Weights of a small GPT-style language model, trained from scratch on English Wikipedia: rotary positions, 5884 steps.
Each number is 128 + 24 x the weight over its row's rms, rounded and kept within 0 to 255. Layers, rows and columns count from 0. Numbers have three digits each. The size before them is the row's rms in percent of the matrix's.

# layer 7 MLP down, 160x640, rms 0.221, rows 0-50, columns 384-511
098:180126120079132167113117139172136131181098133164093137144124147108141138110100112133128163109119170078085131124190146134174123095157108158122163130162124096118160126150144159123128139155130147195143166124106132134120154148121141167144125108139164134107146123135119117131151170112142143131090135170118133081112145155105119108158109128146123113102180135116132148141134124121137149119126
100:134146126160125095132150159113111120152141147140129100154123148124151151135127163143153151149145137123137161121091121109094129130111144104167107123073123122153086138104102095180172113118158111121162123119170110123099142183118116118095139132116114147158136168101159142110119116105177127121114141108111129100158179102134134128126127154158173139131070091125174147145115153142163146149080
100:160093128080137127110154112154069138129119119134135110103129097142109117137147109120098143131136105123138123162141114120115117178119076126128137097091177150154108129128122128126162154094150133125128129127145142137093105142131140137122134100109106098121137096102155111087159119118159079092122140130089141140129158117126090198133114133102129128113137129168146133198128130167156131146145
101:120168139120138152116126153141143159121123132074112119136084139172118127113116179138146111129118169131135104112158136144126108117134100169111098083108129100130144148084117140092122153106165135136161096157128146133086114127145137095132075134137103108196151136092170146113163115092069113117115091154152106134149130128146135132175091155102132088086180179169180152126111113099179083137134
098:130113130160133106102133150124140162201111155138142120143119117109135128095153150125148123111155112148137116128130096162090117130167141152154130141116123146133117104152153155098113096140147121136059109092133156129114127154155120112130099139127112131110106115113150126153146117156116129160114134132139145114121141138117108106160115102170114133150103157116063128104137096133105130114125
102:141112142121084095166126146109139133113082118128083129136159128159148143118095135149113137127163146142128130167144116078113146101158125136151090162127101175134123143121155181134138113154175100120120160126150136102162108139146107173153135083088106116153141161125163148097108161103152097142154108126116145147089139111096116181139140105096094109164134126115151136133108150112190140091167
099:109119117117113115113160147148085153116132176124127115134129143121127131144126121147158146156137133161182170142088137096180138125171134132143122156130132142147081167135131147108102086060129118127077121092113125098132111117172186116107127127108137107137089089105105092145098102152152122139158091089129130148151117121133109118125161154163154123108145129137155120159108086067143152143086
097:095146139121112124099072134080103117154076125120138135150129113145151112145156084121153122132122133131123087084149108078108170100130106113155102139120131136138139128115139128135133132142121157165141128149106102150104158096173159108055147113157135122115144139133146140124148115129096146132110160147119072129124114148117221142141134151111153127157105111161129129145101106143158131135152
105:134138157075092164127129167143135116143107093126112116086121059092124133141144158104089115121106158149127105082154120115130138105114152144153143123102102145132134131075147149165144150128160117145129113139095141114141107155128159098143148162102109113088099159148089149168150136085140129125124102105110102145120156136166137131106117149096130152105116135118097092139097143107098126136149
101:146144131119125121109120120143080114131136123102112130133071135158137141136101111082109121130129150120101097142116147114157086131135156154125109155147152102102103132147098142074159110171079151166159118137129166103127136102146117136132115144140120122131101155108145149122171147126117127115097106092125105109079122127157191126114097134133146108104092111124108150149094140122133137115146
100:059155117087099124103119106159116146122167135145170157120128131143126121141122179098112171097112132178124136144204152139102120141124133166093122120159101139137116135118092094114136143129113097109126157094154165091129138174101155109151137156111125082121131128087096138109119130113097168118135114136158136097107152121128127136159134116133136151106120081116154134126098142143100072090123
098:121128138145155136143138153130149140128117102120131117186121159151139135164132130127141133159090136099095121114125106178099154132133065128147114120117158183122099099098075132101146097134125150108135153105158120139155125120139123076096110083101142146138189140137156138127112123140116125126121140134124076121123156148127139116156121147117140115145090161107083134159079138098106083128146
103:126108120101156101152116132117112120110154112130154118175136108144172102148128148117115094137172133148130115096146134133172124119125147136162103148123140166114130104087152110143096114188121138145157143167116121139118153143141137109135116127149110137108094112127128132118164137137115132139129118125082130071101100104154135154087133098124127151142106148141144165147090117112153110119158
095:111145138145137104133143114059132098119146131126118115107158131118103114157132074120129146135146113123094082152145155155146140143130120169136143149147174140148113199120148135174140183131112092151117114170121156194119146151123135112112126139097150098087120155095111119107122147108162103148134118137112100149126165151167131087110114160129143132081104102160060118091123135120119134134125
098:119113133099123189125088156127112139114145104108078141115123091091120125146138130133124147139135175096093115117102109116122120119136168133112166122096169141103152180120121128129114100136117112155113093104138119144152102137136104151112097127094137095147171154095105176136097121137119139118119157100136152128174142139109169158128122097112085085126117059109154137161135130107088141118142
102:085087152090143116116079133158119141132124126128122083118136112127124132119132087162117139161117125160091133136151129135149139143141133155171114136171145098106138132140110073155139140122129124119098176144120107135126116092161129118111127154113161103128127140189132121150175144138135155103097145157151121138097148119118153134128142169136098140154090157122098127130139149097143142189089
104:114106148107140097168103113092174111096093100123102187125131104079082141152123123119076158161109056129135130124146058140130110142130094147117116125162170116117088121102121102145138089110157147137122135128088149148090149101151091121117130159121092121114134104141112149074116126145090108098135125124136140130124111142103124151104110122100097141096125140133132138076081136135127108134103
097:137110083165151153135221117070119143113107114069132098154097098164163121091125149108120182102152153128140163168137143133105085125113125141124136082101175128104106131167126153105098192127097167129131102129136137156125126126123149149125132142104133136116139150099152063114141128107127107087121120163108154133116156125093187148113117094098126103162104106090099149107124126122081169108129
099:122126099123156126118129077117105141125150094162145137112132151140133143169074137164123087159113174175133201112155154079138169129101141156104132126147151171146114125116144144112148155142196092129116123147153100134116085146155122103155134122131158087136122139128123134148132160122128124174138112099128117113130139145150187143160155098141158165107181115158159134138121110128124117144136
097:143127129145117169147150158143123142117110097120110154125141125101145132163139098147114152156133176086124111098156133139111108100134091116118111119074169125133134089143132136134161147146092114124114100147164135133125111135107135124134148084136118126156129124136115132097162148087120125126157144103146105175115115154064093123149151145083147144123148134142144146098135120104122101144175
095:153146156173091157068146130101158127134154102134197114121133134133119140133156159112128115148088169103096152084127138144108124164123066136123106123131109084141119148092179117128121154129130169103081161109130155105116089144099130143114131163141119131137102121135173110090099108107135114105150110111140159126106109103141068125151133120132124162136123155095138135126112138098133111127206
103:175154124162136115165135082145174145150186143156111158148101166084145111174154120138143104110122146125131138119154138147117120181114080071166174121135130119183134147125133134137138125095084138156136127119151164119153137124112147121119095139121095168149155132100128137085136166175148107098131149183104106143095122082137140181104163137112132114130175103110146115098151141097119135118103
099:150095091131088162138146122130185118092118116139104130161130125133141115160181106131128129097127097138123111126133125156113145110121122090116149136140139147121147153119128106112120166123163101105133130155117200146128107093169136158164170125133114109092090174127139089101139130130133119104156100124102155121179120129148120157133127108102113104121148136145105085128170074142133112136109
104:136159082127134114136101145178132141131113105119116125160131133136145108138152105136109160088149106092096129175147096151149177120118130167124099186093085114096108123139167159121088102133119152117115129164098146151128149141163122130092076146166141139153144131132100131133133099099129147128124148115084147131091105105188125167150158135118113190132145126118154135113156108151076117108130
100:145115130184129150120108126109153136121116168162100134093093178138119119136125137145155147121125086084140123130163118122115089139149114083098138107128121190144163087100098129133127157085122122096137111135131112131136158088090154136100072095117125125125152100153105130131112156116118079109128146114163138138122099130154119139146136117096111146137138117174130129115120152101091165117161
098:142127151183101140137125139149116155131135152141109165089148146102132140126090108154127148148118151156099118134121161128064161109125129094140138116137101119113138117136105126141130134085093099132145099181137151128104130161118152101106102122109131137139088151125086136162114136103123129114123161088107145140152157123163164111145109134100128134145098127135097170069116155122130113143103
100:146093179128158148139107133139121119120148115161148115121144140119132118150149121122121105116157099088086152157134107169161100137128120151145119110127125121105126156112111139125125129167139136135158100088115118124125165138142131164108182142135163088148109132120139149173166127114149100093138119176117154152146207130135149086140164114117105105140180137121120102171079158134106136119128
096:140132120130128117139157147134109115116162129110110117132134123059129121126102110121097100143104120113105127111174115113133154164129148161129127100116152180153104136118111116125140106141102174063141136138090137120127101139108146127137172151145117140108165134131118118098154101146133106109112096139117120108116122149162183086139115103127155110144100110167097154133103157190109131122135
101:160155149149139153124152115113110141124101149112142128129159163162120125109098131121085129132122180112119159151113143111112121116103088166114112128135158103116143181056103076144110136166107162140106128139104128102132119187146139134094130124155097163098145155149101127162125103138119154135157118090101147170141159170149121156127092126153107138092095135157092122106109152192116152159143
099:118129096106096114151092166132122129122125123127168161119091131130146098111156144112136108111169159097141108097082076119116066154143119102152092106172099135105115165120148184090151134074102154139092146069120146117121113125122141129159144149120126115163170138144130104145131155152156087120105116152102110130126136143128129131085128130093100095127156168139115078140142094156092138095090
100:106139124141170114116171114139143115151158126114126103164143134137139132123144176169096126142117106126127137104089144126130124093147123156120129122138119140130117129119141098141114168135118112173094194110134173142114098152125134128109114104127115101148133129184118177128122170184143092135117130121147134123122118143102106124133101133084134144162148104112102122146137161136197170147139
103:133119120147169140102091155112123123162113132115113093131132125129115135103148109149124071103152117121119136111102148126114080115114122155118149141137108065126165137118136136158144122145118111128115127131142138115097101137152111184112149108106177158100119099081110112121118138124113126135152131117121103137143145114119145180129121159125134131110130155129105151104101094102140140118126
099:174082147161106150121136112131137139138126117187142147117126134143097124178122121142103157124175112114154104146082109108123118120128111114115086133129107108162117093091096149135120128115097143136121084165095157111143161190098127147121154134165168104149146136100151116108159112138134128154136171130178167116105116139125148123154186128136163140172139136108155096094117128111158130097151
097:156157108137155127138110125141129116135151146129134138105101103065151113140151110124131177113151172127134168118099127160106121122098131129127097125139150130119102117139113139134113130094131146089138114108065099137152111127092082157154160161091175093157112159130123113111155128114152144079107164115095124123155143125065122135134156126096129146147095133107118134106132109118094099119159
096:149145117122132140115160117158165139083147131097121130147114136130129119145157156131122111138194121144130167106108071109145089139141156159132115090109119149094149128138136136095137082127100145111150095120164050147148125127144148159089155129164153117152095118147134093094100135122103077112164188171126087136126121123128128108114094138117108162112123135099061130133125121158067121144121
098:113113149148148101122120123101147077133132134140126122159091089124146130119105080165119113114138147137153190120114169115126155125136159151129101134084149098082156127185123173129098147147095111142095144141129133129139091120115139156158128072115143168154113109123137183113110116119156105130085137136139111120098129179130105111144116110068129119106114129151103128083146167144119154158122
102:117164165145197171141132139174152124140130116143150119100112098145118145134105150125098150071114153148119146169132125105153106145107118127146108132084111085101121076112119127073085104096125115103146136120133172155133125141131142143115098134162126078165094141114116098123142171123150113126151114123109144101100136119150119090127134115103147109138126136116173179137153137151101100155105
100:161131094091099114159140121125144111156192133135142096090096140139124147131178163091107135159144146125126120171114092179163145097086149131114153136162148065100117142089135137116148135136127141132097121130082098117140150134157079087131126158100184130145134146159139076146152142105098135130156139105137112163085113148150131070184142144109152095161135137154104121087121141149156104123181
100:166078143124141117125128108171144136152133082146116130142128078113139142095126149091155122115130177112114091100134105148081134143137138123110141100119093151120128109130134068154114141143135186151118137111120125131158137093116118129095116144044078151135128127120129102136096142120149119144155173105098129163117145131128102088140095145116094164117130184142160123087079093130114097128141
096:087128109136126163120152130135175127122108088126153145088130137112141115146120148107110158137121164135126112116108152142098139112130127164098088101046142119144112130102118120127130118114136159116144130129109139133163133085099147148163126142131143113122158096118111111118132136143114132133107105149149116164104141126153136134124136163138131113117095127142129072106155065094110112121157
099:119119118117126115187116112173157145080132126122157124100105167085086138140138085096157116106131095111135141120117124129078155116129135133112109133091125177120128134132110078129128141127147113142141130156075125133136115165159143123136099144153149141166143141166150138134161072105116098131177094112149085167133133094137113134135116168117146129124119116135144127080122125104116100095087
098:149084137171110176129164105164107127148134121129094127157096084117136151165130134133071081124137145114096157193124124137112099103104135151142097129142157124167118147090134138153092129147139138112075137122124116132123158092131091132145158148124154134148158100116179111120125156120118127171178105132128157136125086199117125121137117141142134139153171125083146118126154141121078106112129
098:136102111158112097112155099119145150125140105158138140141087087105119156133167123112145083093120119096090097138100138104120151138127123129115087118126098124132113128143116171118108109151167151126144113086145197145115135137129114146129103106132083139124071095142102193101107119144165172094149123112137109140134138116103126125116149083112079143120152119145121125126172112143112121151122
095:140105132148143114106156153108077134089115142132126104137143123131126115193173085131090116141111163070112121134149174090180128145123100107107156148136069067123108114146107152113132123109110089154130142177136094150151085132119116146165160086100100210124116101140112154131181117148131140090129108137125090141121115115093164155127103128136129141105139068107148107140120168138160117103149
096:122117135113063159163121102126093167118145123128134128130147159156115122132112130163081135145132145147148109127150150159123132110175169112145126159148139117133117117124137126120124117140134138126143150090114148081119117173177097108130108111116151130150129101124111139118138128127086124098140110092119095158145163116156106105087126131116115106108185146119112103160120119147131102100120
098:131152171107152164137111139136134140107130135161170156146163123111121124173141099073111148133168140125118131114133101105099121135117155091114097168107131178107130109103076112083136153109144116176187119131119100123116121181071128168097145117106135148131127132129151100113105118185132105138135148111163179130105155098130125124114112103118165095093152122119137131148121104146149084152104
099:150152122141129142127127101084150122178116123135107148127131119118113110148162123133144113106145117126089135144119117171176138138092169133128122136108077132120099098109146113106142107136151124121119160126128175138116139105138143098141149120133152132134047106123131085127096123153106116108157156139133117119098113127164115128136116147087106155094115133140146139133115131126148096095191
096:130175132141117124083175164141124149139074129100124136125134135132096163152120097137164093157114131141159133127166120133187136159128139169166133122092096132141153193094122117115102133131134168126080111123101065161117155106114070138143152088143126122107162148125102124111141099112102090150117116128103126147062132130129118153126165137169130147151133098093151131127088126120134101165114
106:113170116110088135185123114130155101155137123109107109112128151096129145115122134171146112134128124145103153119066157074123095128149088168095187100130108124110121156174166104133111112149139145154152081149062106131156112138133103143149127133128159108168108096114138105142129145184152108114157143091165110113112146091116087149159099094148131100190123111152079122089144116172166155152095
103:146128158105142166172155138168124119178115105106093115153159113101091121124174080106136115075138121124153111125112128138084101119145113156090101093085146113163192091117157093088136143108140128107195126134119127130129136107118115143081089119110147128101153142138121151167163120125119118096136136126116109118128126123155126136114141152160136124119095116122151113164061090127124121141122
102:145134148084125111190095126138130136150090072138075136122134131105100140126110100122115151118135057061143109157176166124142115116145136099122161131158141170136125167158125130159122138125116108134179113103128126127135135164119106103146128133144118105123071122101152111144125133157102129151156142131106099128103142149174121160152069158140105149136095129107152159083116152140148104115121